config = dict(
    n_layer=14,
    n_head=5,
    d_mlp=640,
    vocab_size=1024,
    norm='layernorm',
    norm_place='pre',
    bias='all',
    init_std_o=0.00487,
    init_std_up=0.0258,
    beta1=0.9,
    seq_len=256,
    train_tokens=229500000,
    dataset='wikipedia_en',
)
Each number is 500 + 40 x the weight over the matrix's rms, rounded and kept within 0 to 999. Layers, rows and columns count from 0. Numbers have three digits each.

# k: layer 7 attention key, 160x160, rms 0.0812, rows 104-127, columns 0-159
# q: layer 7 attention query, 160x160, rms 0.0877, rows 105-127, columns 0-159
# v: layer 7 attention value, 160x160, rms 0.0635, rows 96-114, columns 0-159
# o: layer 7 attention output (transposed), 160x160, rms 0.0617, rows 96-114, columns 0-159
k104:488501474524503463475548481496484517532507474542476521491451540530471453518519533492426506545485491493464484528482514474516474425503470508502485572574475539524467468528519515511488487473465472597448502466521483463599520498467518507477406489539488516471567532527459473505519445585536478607429538520499474518476500509480517492559513512523473515469501449517478505546498512514518556468447486479434524474470498556544477471540443467537463499509519485496463550501525457507470502466515604
q105:521473493529500510567494540514496516490466518453493523539422530496501480537516527443480526518458475503456497461498529543507466495441512516490459479463458521466463467444501478505496491492518557542475542541496486502587539527515471521489517456459501560518516501521504460540417439507544474538477506523493468534515504501516503453500504540479458584495527482539492425528525477482550493473424495493504502497449471586476574536495510498484483498439492510502484477497486508515459524482569550
k105:486482485539510532517548522403497470478476474452452518465490481501504473518466540517497542468471570503442558487454514508480474508517548485529488507486470497470464489500467501526476423472498502567495563458576520490545525553507541489509516466494482517525494474525426469466488501454533459558535522447576544492558494485501515482533458510522499534477549540480491509443526483486499527506492478471512607438476539547538518534551465453504499512471558445477480489454468488477491494453509511
q106:524503459515516591553478476509542465522514469420475546511472489507445519540491574472509465489469497542440438511474451533512508498465486522502458521487516517521475478473496470508508471464503505542504540539522501478598586485460463559450506468463486544476471465541495482461466461484546422505447549508480496563562538519491524442444498503511467574459510466542456480530523494518550476474462453495514554456394497570495500506521482511486525521469467561488504509479450488542514538432552537
k106:528521519507536503472552489407522445523474460506502559486458539542471448531478497477552515485491506534458581525518465435458479496458495505512483548538459502447467490507507516534469495438405493537467562490537511484600609522448485533446489432476512522436496463501461471495519481460523469567486585519453533542556534477479463429552469537510464555477524529549474465501499533493482508483513460507491557489493520553560481477550474504531564501540461509495478539499496555546486447410530514
q107:494504469515478486547528518524475508498505505413477543542455499494493489546494550460476482486437475498486496492485513497532452517496493534489480482469464557506450428463479462502475476448521516548456560537471481461543546518503472516491444463457534530496560471555465489536421465496529479512474528512484508525523473491518486522527494554519511529501572479488515470527544467518499505493465485517482497519484511581514554493517496472512470484487471461475466492471523516479487515464574528
k107:526486457504503506520523509401467478464449493458483555519512435521470438497457530487512505479522511502472536488494508511476497528517598499500441498476447402458520502486449499500478462457499504569493511491531504511535555526475507495512506482505519479554501494553443473468479501506528445518520492468504536508537497455513508493463511529520534525518575542490505468498480469543523546536513424499530549510472504551530531523527436443493473513501559458473486518491529532488424530518500517
q108:522536402489555519511482526478491500536532547471438491507504522513509471487489535532498444524510498503470544524538492462508481501495510491510501494520511443544483488488464514487486519482517464472509527550510439451565487503523502539516514484514505460470493429532485512503486531486537509488499525487497528459507535460463491518507498502553503501493560449512511511533495486520459556525491528461475498532476510475511454428539469493497536483503474550475534533467481529471473485466523430
k108:527510525473493448504516505364522506532508534492474517556505502564506517471481513521540460493506542545500522520498467487459532515502557459509492484488488432525501502491494516481494501505547506470519484537429455475493558473554474514500523501499540461532483486512490515486524560474504504492507514541483525488561479444486495537495514508481522454557521524483509437492474479484466386482538447481523499497486543488551527475484511473478563465499498511497513527519499561496463496426490499
q109:498434512498510442489499524545508544449472480558513498499508544477515487481521467419460497488520516476523505436463558550451513497547468464528520476476530521453512492531516509453465490540527530453507518438512527493418438544528524508515485487504487501536530557491530498519561509568461522506529447496536505475460459519505513507524487460476486513464555492473492500480517477483510555473572543527514485542599414474547505513487536541464470457523525486496479481496470449492505451595504499
k109:474468486514489510515471514541486621478493524501509500478552494474498485471518520504466479521468564477551478477462539573493502522552448497547515553472478551518491478455529524489486480547507499491476512455547545521465407489534496526544515521557498516551494526522470522446530525514518518442463442454536449518454446640529490522457464463484475464506464434464514591487489456483468478514499532481501491523530456464515531500489559473482430478504576445497538479482470477479541565515467502
q110:511489480540532537507442498491538468520490466515508443416524499508511471500475511493487518520535489513485533509489495488478526480486519498505493558447555529511511540496558550518514436555463490495514482476532499504557604505528502519476614505469438509486383499454550446479521499435485497510518514512543469549546567507570506469446524519469471524481429515531518507459527527463507442480447456445510507450504540493447512541483519512509555462490505524496520485490431459516491506517544478
k110:483485544481552510497432507513552514475439430517492474437458530466549474525496479484516459477468508499497497463536500462515489531497446521519555589470510575512485520524532530591512476502376510460514535563511519489572554503528494531474568474503516528468473505458533546518527489441474502484515544483509508494477575460518517498570446482506527525507451477534478512522515517453460547447494517484480478427533484465496467529536519544555576507460444545503464464518402448512526495445557491
q111:547455499517515549543502473509478496481482470475531477481486541548496520478505518521560479475465512523479501533496471521504546516486472541497500494521523501501477552482549484444452443472456536457544450494513545474565552480453460529469651488431551540499441465519544462446509486466514472529454512490492457538523499568540567438443504514522544521464540525563502503472456475517503434513505443465521519481429523497514514611523553498541516464471459489511525493561461443546499527508537501
k111:540521560490529501462562481490515507562497478511524499475412576481510490502503498495543457487491561473408538468561503487479501535443479503482464498513527529497503515486539509495448453425420545530546528487558537532575509535442473550492503456435487535501487490499503476465491457467472507541522597445472468547542555485534494466496461453518471543442497519533476450491490517506471508503477456497502517493462470549499497541553568560513530503451492510530469476513469529560468467474556475
q112:468521497445491518466496446467515476526545480509522486472579434499488510475488503563529484473551510519533525537510460469502525497545503470518522526518551483523541531519495502477527503498470427482484469476537493467450473467470535486516453540547484435490469515505468567430552545484473523455510508475518515483493515477501528525516524472527526433503460488483507532505483544532450531489547490493476540456516543434536448457526467515495526498539518493482504547505493486490552516507451452
k112:488541504459498471473492476575505509514501511548508473509495513510482513484553477483514470520531398531532480519539473485494504476475444516495508486529540506535532517493543477526492570502477502412442442565444467495483516445469455531477488541515542471452489497476565535542527473530462532483447510544419465502441525470508487506498514522489513464521474460507505482567451499505506483470504529496467407562517479432492503472492484555524518476527401567503516541520508522530496464537501480
q113:517484441561479470552469534522445494477448460480516474486486512529475492529467532488467499509462503485494523485527543471497524500487514469536493507486484527467511555471540512493484507487458497499522471477503496505522516494529461510492556476501478522501509516467554481539417477508507492514532467521572469520477462511509483476452502563511530533452496509562511471492489495457496473507476459450563454518490511493468518555504515499467490461536464500479500511521513443529476495553525521
k113:468471505521497531525437534501516494470491454504523490482516505473534526486526509523500481473447615515494491484457514527476508495531415486521498505483542552518516499502497515479494483513476485472535488504587547507522461488550538525516519482539504495520458472516471538479546522450509487495503511462552564508500510524543538489488486460515526513478496506519504519516518479475465490489460499461515472415457496514484533492488526516464509475467528496501495509497423443485477515486526476
q114:478501484484478445438502489492474465515482524541546480487538466511476519569417508554488564492533555424487544525562482448495539485493526468508505508518513482455504526494528506485560526507503446491493468485473409551477535477496533514528446530563446470479495581487470537547492502496507481562519535539511499512526540379501469494524524496444481501482412534459528511501461540481450523526435544431529521501565493406443480487511456468446461491493517495499551510517578514522503555555521516
k114:484469479537438490481415500629514487471507516507518438513527488565480567543476494486523533489479473501502475495540488443466501413502505478506512532512565577568500496509469533509543526525488443449482458520420439511479489508507577511498549528550506495440489525492516505594539510512530503478501495556454550452496540343491511513539534563496557454476468525495502525537498485494466490489385593459479431492460525435459501515420506563479541432480469523499498477479491421481559488592517491
q115:474538485484442558509499513497494509555549513492493506485502445454492496478527534504475489499502522482504487548569473501538482495520509536533516496485480459506509489521510488543468461519472475469491542528521471460506503476499517494515477484484514504488444476531500533487455553490494500492528512518494511495474492469499500555537526530510506495529454455466481502484496489511497523516451526458451499474528539486504470405469471486530522529497500503505514484505487529451544486490483508
k115:534517484458493513529510497520494519526477516492473534546502511499476550419494483494504489531512507540480462490512498517500479515540508470539516488458429493512487477478475428503484499471545513431475481553525488515443520482545487509503494527471519452516490510519482502500488570485495536463521486522526519463512486467513478512490523523503545496563517520525506462550496495516562503506550473506525456495495502488508485464494457492521506482474484511495463540558518506515471493494455524
q116:519504470511462505533526541565450500457486444497539494504456526494499534491518458476485487480491535518523457500484519539473442470448495534512500508582536501431508543490564523492489490440474517490486425468474532491454450504447458497458520496511537520523559522414526471498489447518528517532463508514535491518457418622489520467490499531515491515489558535591478518485481467508528422467525502503558476494462507461492497616479545519492463499506462494488505513544513492524488522572505514
k116:480501549545504518521538523507483486506560480485530530515513538443538476467532496498475505479510641458452479490472540571488493472483498458502461466489536477471498508449544536476492473473550530537541474454583546495522390558516532509503473486525454509567502451504502532416476510500476510533488492450556541547472433580491465465481517426501478578462562473551460505496524512477504545492449464472492521510473480583471518511503513505446447511485540470514489552451445463524525490521517491
q117:415539513524509465472463526539493531533522539487482493488495523526493450506526516476446480539461504463527498484456516496493495462516492442497522534507453523522462439493461475480507599525520482464455508519475490530491471483569542485520456526523465456446524517506467538529478542461486475482525475508476554478497507454485478527510488535472446507541436474455482510510515476478515519500484557516489462510521502525481524366460457547525538480521510519490531522445522520533488459494479479
k117:432503506489484481517490511510494530458506539495483495506545481524529493502499515482443433519461487476541492569408470516540524474551466498543519509493506530579493441514448466498480533577561439466497520515429454453473548456568516442528492530542485455479543491505455511551537510465484512479514442541521537487497474503485510520553515474545518507537481503442518527528534503496485521535504514511531427501550525485497487440506454495520523489523511471471526508504503485458475531460475519
q118:505506470500481534491527470561466458569542489460504510496495488484528540525488532517527529481498509515473488574523451508523520481543480509452481494540548535511484504473484448491496513476444512521467496527518482474529599489462515532501416468463487530469472492550479493469517521468507500482477547508479516534559514500512513505492539517540512469460476490469515491515536545520502491479444489531488577447421547533507469469507484472533474512483491525510487489516500475495533546465534484
k118:516528488475517504488496477519488443516498523532531516523435485516494490512483473429510534495561412543492528527563437465515481492475510509509488514560492513477498487513485486536470498462469500496458492556516448486535584527408465524475496464483506520446499545496505480495494455495513497537475554517419495530539544468490498458465536556507528483499512505505468494569480524510497545451471466522458526544534498497529492510529447532527545498506454532510451535553543518527518499537543496
q119:491429428513518503503473474535495503495455474452520514496507506519510535538499523490489516432498498492492487493493524520532536526552477516473511492476502540489461481496560476445495491483478532520495554471548498452503526524530494574507495478516499474524529561581474501492494515573477491470516490531489497510536499525523514453527495536496475491431569456472540471520523488509469579463490502491512555515517486537523471500501494463498516407534498529497460493500487405493576532502542503
k119:522469443486510486515455476560509521489473513512553527489477480479495482484546514482521458530525463544532531504550498429473475484521480503532461542516497519504518473464549508537478509488374482494427496520521524514535495502436466532513559483518593542486519524540463483502575500526507511454470532494433471556478545499573482447435473548503524444516484449484505509492471495534464440485500467484513453491520486460538547515496503475527489495523467521508481458484491491486487523481518539
q120:463454595483533510472521475477559550449511461488494520482471526502533500450574463524465478516490475499520478461443505552466513511484440537451523476503522546487483486474540554472479420527499540486524539480532566490485449521487485508484530511441559552531515484514495492431574499563479482497485456462522503518478462560506545516480433419502511474574577498533481520462480490526527461475603455559479543483548460570548517544519538527534503551478602521512508497520472493546530476502486513
k120:511509488489539506487562431509478581481526414466495513469456556505469481497570525539470488588522464433454474452460528514528490526509462550434482514479420480482498528499574502484485473516458559585523530442535534521553442500492425492478484519442440559539508503520509448472480462503534508519488522428529394536490480592530483526495402491484445504503509477548496504430507530535496500517525451497517552519492499545533482533542572439516433552506547500516461460509513498507497520480504532
q121:507496570503532511506499513501482516416455493489489496525476509501532475440538428517484487533485506527545483443475543518488466543488513553506512512507436475559553467523455510516485492512512515491528485507454557527441448516483466422497574525504534478502497448449509465504510463458480559522489477488531485440427463570522544496487485493523480500565516528536478530508532471504568433486549490575499448503467506514533572569481512548517523546523494484479486465517480508512459494512456517
k121:481508518496531510520551476475456494473493493454490485521500513433514479484534504493451510493525521463521511497441539575520506543509568500493502448452513446460532481440500461455474484511561556526560531500524534526441456499536493431496466523490439503539496471484508444472447472481470519493506459432597497502476458618498530499501490428513448575453538519507500497473531519476492503558556478529528525504547496484494496541507518486463428589510567487490522473473516513520472445484464466
q122:476500590467523470484515470406545534499507600578494489479515540488497465507471461487486495501488569498507520503497482527451509504455527508484535530449505476487481438521466542481521501545538466453526554534484487536530484506507504496504504526544473509490465485488460550489522507504482474547476528473460509459527536444481471517538467435444498545528420491446516517486461515509544513534540531481485491487520431489455482510468468530524527544429580489526544542481509562514515509476495453
k122:523494493476453488428565494492543550493489515517423506496546523525458527539475488530542495510450431490506515493568537464508499476515579511506514489502506522509450516572460503465510533521504454500518544490377423456471521498477532445489453540545463508499498491493497459569469465515504518522516493556517475419514526406489483575591499544505446491507440518477508465464495523475421491521512589490527521550524515476484454492479534513505533493506474495473522456499489471445537479499531485
q123:454494518493502514484474462487516522543556485515523486430563496517503487487506545533515490510520493510504495534486473507510550483542464482497497536504537520497501516502516520475521487539453475478509500488536518489509497474494550505534458506509455497512451543529502541447550569497464499456524488465489523504515499481512503519498503479491555464507442484460512511489466507507487527513506509497490548476511497486514457434521478488542545497507530534495504494511485460497554482506480474
k123:491503494458532491490474475563527520521497521550526495508495513495481506505531486483496460538503429521512487520541461461535466514508420535517521539531492568556507487546529498510472538493480485446458488531467455505492520447481470511487496515477522487443521525476529499546537467514515522479480521522452455506472549467506505506520489496485504458527443455506493499532470506525487506470506528485480456528523485473500481456486493530532530469512454551507482518536484504502506521498524517
q124:541477511481567470469510447457508483475473466495554566511519533564449554512532511514522470480472529546471523487483484506462556522479481501482476515502532524483503530469563488434491491492508506535544506458498554519545542476476444533473513508502467542564502488502524493462520445519489445508474520477508434538579500547486508482469458453515512555451512555554499491469479520507482444501545412514525518501479441529511520581571557487462517476487510529520536526530473465569509493504489515
k124:558507481501521505442512468452487481494504436490532485483497500548490525548510499514523507473455526446464568479511527430485512494442450524439467537549567528496482525538551551469497532498451505530505557444505509513616512531429479540471491475454490546448496524523507508531498467523518498513479572474456477557512515501533496450533438491483467509440487530528501462426502496499485483490457533486499552502443500560472496518537574526477506457515492506531500429496472470522538496496561466
q125:452518493511441414522505555544428501500498538475484472521496505479484472528471545496470528515476509410544531514551540478539485464534529461592517516493409506517518488532478514515523569488472447476434493510473437494462425485552511459535533509568513412459587492510480524593414510522513513504537453545512536450398435439502506522572484583484530502510446480493505461505482490482524536531439577449513419498565546471491545457448441512531519455548435436492499512483566460478477511515457547
k125:440482516503472468546452547541473498476504556499494467527545466457493501420524505541457482502494545472535464511439516563495521433571508469554508479468482526569525464446417441462502499528574444490504474576484472514403452464566594420536513527536481416524533471504475530538504540472493516460517426516541589453484477456542539536462571479546545514530488512476525509582492463528502469498507520499537391459493513451479557475442435537474483533494543484461549538493503461479438540473436505
q126:476504521477492490485520510536438485478522515488551483486461500487497508476503495556567512492521465484488537579529492489529496473543482528504497450585463472510513517451528462541482489483451537503477440499446514525474506471468473470508567475519540479469524513503484458467492477453517511500475503539502489453425474528500574521462493540523530444565502520508464510496472504497565407538487496503489509482462574474497591540502543500579493528487492440513495473535535525500460517526464528
k126:496534529481508512546509497559468462541546543445491477527426519547507488475512494487478532508528488490456476504436504544546495492532527486464472417501521492495498503470428469469473462503586560559554402512540493547490548517521521479509507484461480437510518485519545474460480477431507533521570492444542517498514519515503510527484540453530478520465549541529486492527513496482560574533442464530473515533440488535477541527500474481492510555433514498524498480522541507526450460564480431
q127:468508492497470535499493454493471465517521494466481490465518435526512467500461528573520482483529524542520508545499471465504535524534523495475505542561518516540514526486473476504511473498449463513496466526506496445494515481478541479521496513525520468487466472515464533438524566467497542476506477476505503510482513484520532530524518506555546449486477481464512519515497503548464502491495499522479544457472580508522486476528455492500524480515490470453496483481526462497549534486516475
k127:487500505480526487486492471541488473509501546535527501538474497499504477502518472478510499507562407546508497530553467486506490513524495508497487516542521526501547502488537463520478518504477495427470460575470468509490519461456461513477508515494541475451504491485549505548517450503460536519478525536437482499484566479512507471491506528521505495530477476534478490570460506545496490476510481518499418535518475416506504499490495535522508509549435572514487555548502572528484481512511494
v96:495420455482475436496490488472543529508519501510505510414510497509522521458425482548484455572541505516503555494541526496486475504534547439512526557539449499521465506536552548489520528492513451498480472513498528470540493488467567527543470491551529483463504563488462489508501543501521516517483537461498524496524476518483471488430520499465464453524484501551500521498457520499492487527493514461442513492512493458488516484482525522495496445551485469394501496467457487509492526590528481
o96:502558534513474487469511586467410495459462478484490534515459521522519520492538512530515531472512467528503495474482497519481491534461484569439464470523516521448509525506497527454469525526479552521477493492494515547480495508469531481432561461486454486531468520546554469462493437501496517440511516497522504509485512493509499525534556493497523479496520530475496444461535448492515488469546530492522488506488501540484480516522497505487489598475528481527516420526533547484450502520488467
v97:517433544479524461497486478430478519512501545484509512485517485492459511500502556479435560492548526525428548589472507503502473471542487478510537508447475497504477490530436458506504500467521521517536530536498518460516504430507481460585526471481472510470552562499499511525526507502537493470518537460525525516533510484425502496526541468518541590453505517454475457469495479513504541550523487458564514455518507467493546506515490475547518467491480445553443518517512506499474528569453548
o97:503579493540505538462490422527493540503495463439495491513524496519543493501485485546568508533431492518559520521492500536496563498443451524447481489484492487431448536489553538454464468482450519469486480452545499577453426559443525576439495529484517490541503488560515508494508517617480507498511502455480488477466442536546498450506485533502495407521514511543450482495474489520470483474532572520432532498561492538511463536490496555516527522424541518499542445442457494549528483460518446
v98:479498459512463481502502510496455504548506467496454543482470521499447488588425538527518467546470551470485445490499494525503510464500450589498458473527445521515446478483542484518475465466509496529533510485482453508489505440553482410464536495525480504479535452478522518519489466508539484500496535503499470533563509499502510508503568508577540477447505520431511473518512496499504498467523519512568475461500460453504506438533504479441514503484474505476556499507508494487486521507478556
o98:458486495480543492538493425536540497450480463515500506552524464451503478490496500492520525502485482526507515519554515547488459492471515467504517522522484450465512549476510525552498463472441468484485514494512520494507506528438508575474510552457515522513485520558505499512541511505473532523494474521470457494515460541548437491498449546510485498505453566517456461464526523545457482452456517495474524510456490528522515514465491505593461483528522485535449502529515510462489509510501572
v99:527583535519541493515476522501443442493502453489475441565471497531522536524552484512544526503496493469501447487469455503482527459482518556470524511517578488491531492488526536476489452573496459506481465447491504543485487563511499539485488500512500484571493523490530499506491507533454513516517488488496475539494493473541515523508506482517442458488440474526552460526476491499516493545489493529479459540462509511501444496444467494428520541471523504484497483538569525505538459533487535
o99:451441485473482514522472515466576523554486523520548536492492517361495508511476525487443449478516504499503491507521534473488451483502518459535482465520473536574514470488537476540534531483556531527506516565467517448519504462574477520491502494506506520441511474501483464506515492411515486499520487540512495487512525519438550492501468533473502558486484501500503559523516512517497487500490522521506517472506509489503537469482498502517485454530516489502514531505487483453460489449487502
v100:521467546473488540503495503472529518428518481493468492452524459498501515520506498501472511488474479531487457513482473523504461522495504484516496519551497574494521540554498520506487509436431528485514519492524484479462538473498428533589529473501511512480480519478526537468495542495501447436541509474520495540471533535479496492449495470535596518397472485526484502481482510542543548433526478486494495461534514459534523547505456515492532459501483476509480495501478491490478513528481507
o100:486468494522539464476530449520446503564503494501482493528498504503509517471489489486519508487472494464519516497514481480535586526492442495512504497475461484482414473433431480487542517526491432515498508501460502493519438549486504485476457527507521463502559506573463491552493507500536510505469505514467505460474477493517469519548502503526501496542503495474496491481449463517504524508502562571505491505543425560547550478481487530525551521486524509505537494499522516494506526487490508
v101:449549528508452558517501498438525486546437486514434489558467513518437537496529476498448516484501514482533490514463443511494489469504469528530468444454503501493521459539500499519414519541522503500481483490526468518477528543508509512476553497513477511462467503502524474478531501490542541517469513508494465483471535477553478490560520551501484500422516505500544484528520465516431515509504552497503460522529529494463470473458468469493542572496497500495496500495521501512497482570492475
o101:511464454477506486561535515515545485471514497502525516510499515427520502498504514472537511507472487524466478474532536500498504550493513499483469475514518538544514502480515466504509470453542514521478485483500535463486522505486492511492472515451520557470548478514503491546499505518481473493469487547503500526560521533485481438468443493513495474512475510468465500502532498484586497449499439513501522484466481538568518516490562535585454446508474551465488479505465491476500493477525526
v102:524568452507451510514512488524454475511570427460435491527502516493478574501512542537530477527452489525486417488471506511480521483481435490467473470545502489493469518467505541454526476513427483474518510452514498515522518551482475529528505521451536490490495444510522564496453432542529473430537484529512511501562494518495509491481524513498574485520458510498486475504478450490533485479535523486512515502481453514505488516491486508458494444498495546546548497550462486459502496437496540
o102:481415534477537497506477466523467501478486540554523499512485492501484478470452474462486502483529490443514526513539502492490465505500544476552521516479449467511503489457479484559512506470473492515489481549443519496463459456541482469534552548527490488482526532477469454550525524456478507539526480536494472481445482518530497539529483503533474525505489537500534493503475553544469458495489511513522460506496524466480553529469489479536509532535480431511465533474580498477509526544472579
v103:470524539478438469494534500510477470517507468509487491542473543488493459452482473500523516500578485485486495565492468461523475474521543475538478457547502543507467447456511514484491498495541516521496496547516514478486471478457491479506527489518482459468500534508526465485567461480483542535468549512473513493504491484487500437457562515475515515480575535444529463518551523494500502543504542513566471557528603469494496504529513486534496513469550508468467465484511590414465530496559404
o103:550477453527531522561472502508512523490498519512471539494507470502536567535535561491446469466492517509489492431514524535436539554402511493494513530469533563498496545529512481545520524518504519506480529440511407502519481501521497518496432466494520547495535545430485519490470528477481501435487460493457520551504544498501483507488492479535484499485450508498450475469511506493515493476477484478465543447504462558509486494526485521507494481523484468500494524500479470553490506490517550
v104:456467505507573563522468493418473497429436490499522503516497442481520524569503528470565515440596418487504454498535516481464517508487460527503496458498461506507519457540442500535479512493504479481485564540493523534542550480564490511513520495490502552580523517534510493579472472463506445480513546474541480520530497463454524520517478508505514501447551499459474461457524520491438501527501524431540471452463510454501497550513439489477502506532445436514507484450529535529531500590475513
o104:511567455522493532489507528563498439564488465503494489543505551490512426504500499476509518534435545485496481549501505531530545425502463478496457499527488481482492531476538467468493517468472508481517455500531504484402458528438507512437463471514477437479520509497509497513542580547536561552461489498483517447482454540502443456474480494578495500477486498508517463568460482502532543471488567570501513500531498524543476488471519534513518522461526552496442508478470471496490439464490487
v105:475556477482415451483533494545514495589524509479546533484545454491465497470480514508493461505463567496507445500472518496498499463520456477492454410495507463510482528558446507474559474493463472509512491468500494510510566536464515562535459500409497466486463524519496512469505488512484518454510511493460520518546528456559543474432552543442560509502518474481507446511487471535555518515508518482504512552528470512511549533490496517481528477511471544562543454510460548466555494496488491
o105:520450548530535501559477449502468526442497492555463484492457524478529506484506487512522493499500492543515517497549504481409465562465538497527546516539467484500520435469480525520469515497491552513441504521567507525479463494524507448549557526502491532475520509481472480537526512478504502504529460482451421514464471560571514477510500440494508498473486583529509496473503500532512430456535484528527493469464536482470494494521521528531473479501451470486462558437528484536491475540492509
v106:433510441477407472537567484472490470561529490506454496497467519461466458512494530483537494565479558444506510482480503453507482519489499454508455481534476454484492478480541532478503501488561474500461535569485492466489481448537498485454443501579514502487523473490520452515506591467503502559502539481514523536506513499482488445464592543507571482515559532481546392493528478488472466588516535532515468531460523522542512486487508469486522504488499484450581480459512485530550487476560496
o106:529518509500554508520487540510524522456485523578531475520528542555547522509489515512473488475522529529471531498518512553489501536512493537526513476531556517503538522535464480496519442488499518488518511425541467460513549489467460519523550454478498502523455500477453502466513523518526518449492481489464480502555474526512469488485419409485461520489413529505490490453510485486499490409482430473502514487490494542494484504488502519569470489518503482524433477544491490475456546522510478
v107:529453465469574488478483527471492463453467468537516451509497499490491431602489490518549523446464481502461534525513508497486497519557478574531514531506460473498548445473449405530488510542494493472486517534481508488501557491496483429491493501511476489499504444477519477596501439491494472524505524486527488481536506458515517491598515512579426553537422533524530509523500521482484440517517515563440487480483527504474487451464527495524498511537528492532461477548531529495516507463462521
o107:479555429484464517490503492556534502528475502450551512497562529421526516508550512484424514548496482449516465511553517502495468429501523450467474503516546530569479503546604502523493477491455465510544475505429518475544461545488448558438439550502523534493494514495550507529447500546489505549484518537497517498539497563453477556473494512482472508478472442482535482565469470460483509470475500490487543524506520473559486492476505509469467486484460489459499506524450488469500502469545490
v108:480526427497484502489602521525489489602511533520566522495504521472524426454470491512559460578485500501472548521469499437481511474466512462489492455531507449525503491483493479463545522495556471545552483509469479500479475474477541489450486511516488462480535450488503488508467524496519558570447504487493539507518499497471462479536528516481523497598442571478510502530505492495467460520486487522513505533459546504517489456505516490536480507514457489457517512542519485551540501517555495
o108:496532510487525484522453518487532484431475530527482481498501521553480500550516512518523459454521515499505508469562536570502456513509525489535493515458534501493559522567572527503456471454485569468488507452532518521499565480494452506490536478529505508520438561465487506470541467564476508464520508510522488498550474481540503523503498476490480502456492464547505493448502527466499504457507431454493494522484539527465474531502490454479455487505491501514401449500494492453489523533509541
v109:540491518475509452489544498475507505507487519517537487507525519462548425406482494512517465481508472550488550535550531493485487511532486460450443449480506466471520507497433469527514513534480491496533487530477502485534506492458511555529438515480527480558524488482463490530497487484485553599449509457456547454497520489544475472555554473461562523588511487487492500475478488486480496585484484510481538517449500510484554521480511502551439519521451514553474495492471503493527507468489412
o109:512494475542492496505488501531451501488511509460521467469469517544505529555533548500467472517518486451523494480459494480514526462502518449543496502504521528522490501543553505458500545532506546492510476459487491525483521493571447444476527517505499505516464521467504508505451493540505504483514480510535528533493508482465537526447489483442474560431495458551575522536488510461532474482551453483522492505536572510446505508529489474419498454475485520468507473469553470523532474532527504
v110:504514561505577496502520508586544528538539454479549459463485455503589521473507452513502395456467510519534441552444476507501467498527477566497465540528585532497518421513503567547501443461459482478503527396454504462493538538441537504513486474468461527504466525507481549487537482527474562529475511504510424441508508465579560494483520523494433520484501453497539566506491544522552493477557460532478521534550498503458437589484468562463515488465583554494459461517470466446492486489536459
o110:467480480479443461517494458403494498516486505523497500500521481377471469565521529497481474510501483531553489444537514472489482503474530438502525464480473499557508465506489482528550540564579489542437480575503488484480453552555485411477488550530559489493526546521510462518490510410498496463446436497478583486484550568495527543523537525473554463547445519444485512565498464533548524517520524508512508433454448473496554407506586506513480513512440442491576593530546551469500490503464493
v111:513457473490566447517492498466516499500521525515486462510513472514516500464503479541520480483498557515499472532567510481475500497539482525465502534471458441504523507522456491487499469532460451463509485532506494483562556485486540564573430526477463514533533511526484488548474516490510576522444562460476481494517523446524428474506559533486454522465542450476540455509505421508470564587512541479501530541458510476479525558487512496480530506471437518546508454488496560505499480517477481
o111:495529494514451506483528516514448530507488486487568480499443521431525516518528515502463530543493466504495470490494524509466478515484506478508485456581499537527486508497535496489461533504486578525466447483508565499432484521525450447449557525472538465483507522548543468501508493512496511498500483526507486524504478543508552485476453450465523492496476538541531491508499497507530430413563514546531505452500502511530484524478535503482471486478513507446501469494509483513504478535484513
v112:527479538499499471464539499500557522459475505523531497501519489519530544471561462472458521470589502488492539498535500502484443502535563469556527504503516534505545479529503513549514521469535492486534510494509513501376458495508486465514485483548498451518517513455507503457565563465465490476549541464521496516432452536459500563492487472526468476450417541540497522459555548502496505470498473494525445498504509449496482490470503515468499532484513497435436557489530474582473510523469507
o112:491528499507512530513490508430513494561505468426469528485488506458511479486498534511512492509450495513492479499475484510537547495509441543411490514500517542484473520456528499476509497545525531514484531458523497504612550518471538560426447463476518569512491498575515480462448470524528497476465489497469516492550535512494530458556493529469539500519531402491471489478476484482503560525496527515457548468499461592529489479501484489504511489435542521509550447519430534451515498457504469
v113:587520488514497504488511502476487499563530523488514533515544499478527524441450522486439510563457503535537536511462493464494543497457499420485500506443500468520433514489555507460487488501500520530484495484475501527516477486475524530495444524445527520506497576506470504463505529502483491515427449506459527551526453508560452480493509547435505482547566489504483535525493471504525497518488497441512562512533504551533535429496524497582437445484508472518525493491486501476502516455509509
o113:497475528529525455525471521495494518482539538531469490463451480605466522492490450551539451483556518522468507496434492505496462530508568549536525481489494477446555513531443541481517479488499548471504499509542494513474492464549530418604573493512482443514499492468495520469513481513495506503539521498570497507456526410502508484425528480542504459520477547509480496443551520471497468517518457488503440497502533417431488563530490526486530517536515493525490506458503488553475510549482490
v114:488488503498584513484506508500477530476501522487470529460495549469434463483395513545456443575437481493484525513462507519515487483539507496474491484502467495530495493493493448514469524533522527527503464456499486480518498442413553487491522510493487510446527525484489528476465409508518570584489480522538463439501456488485490464546450510465508481605479464495452607538444504498500506461491497512519562491477489491496531544552516487596424557483418502501515537547510495481467533488479469
o114:513529426481425472490498484544545474455513501516528509524500466561465523529570454468572504475503444516504512462562512485495488473475528488516463536474511495485523500564549567481441500463482485487465494523522523550482543522500497493481518541495497538529469482496535540508498449510455469477481529500528538541471536468521457513482536536479501475481553478504525500472523515519484462494536492461507468541494510480448479530503507476459520470572479534466452451485526470493543479625510544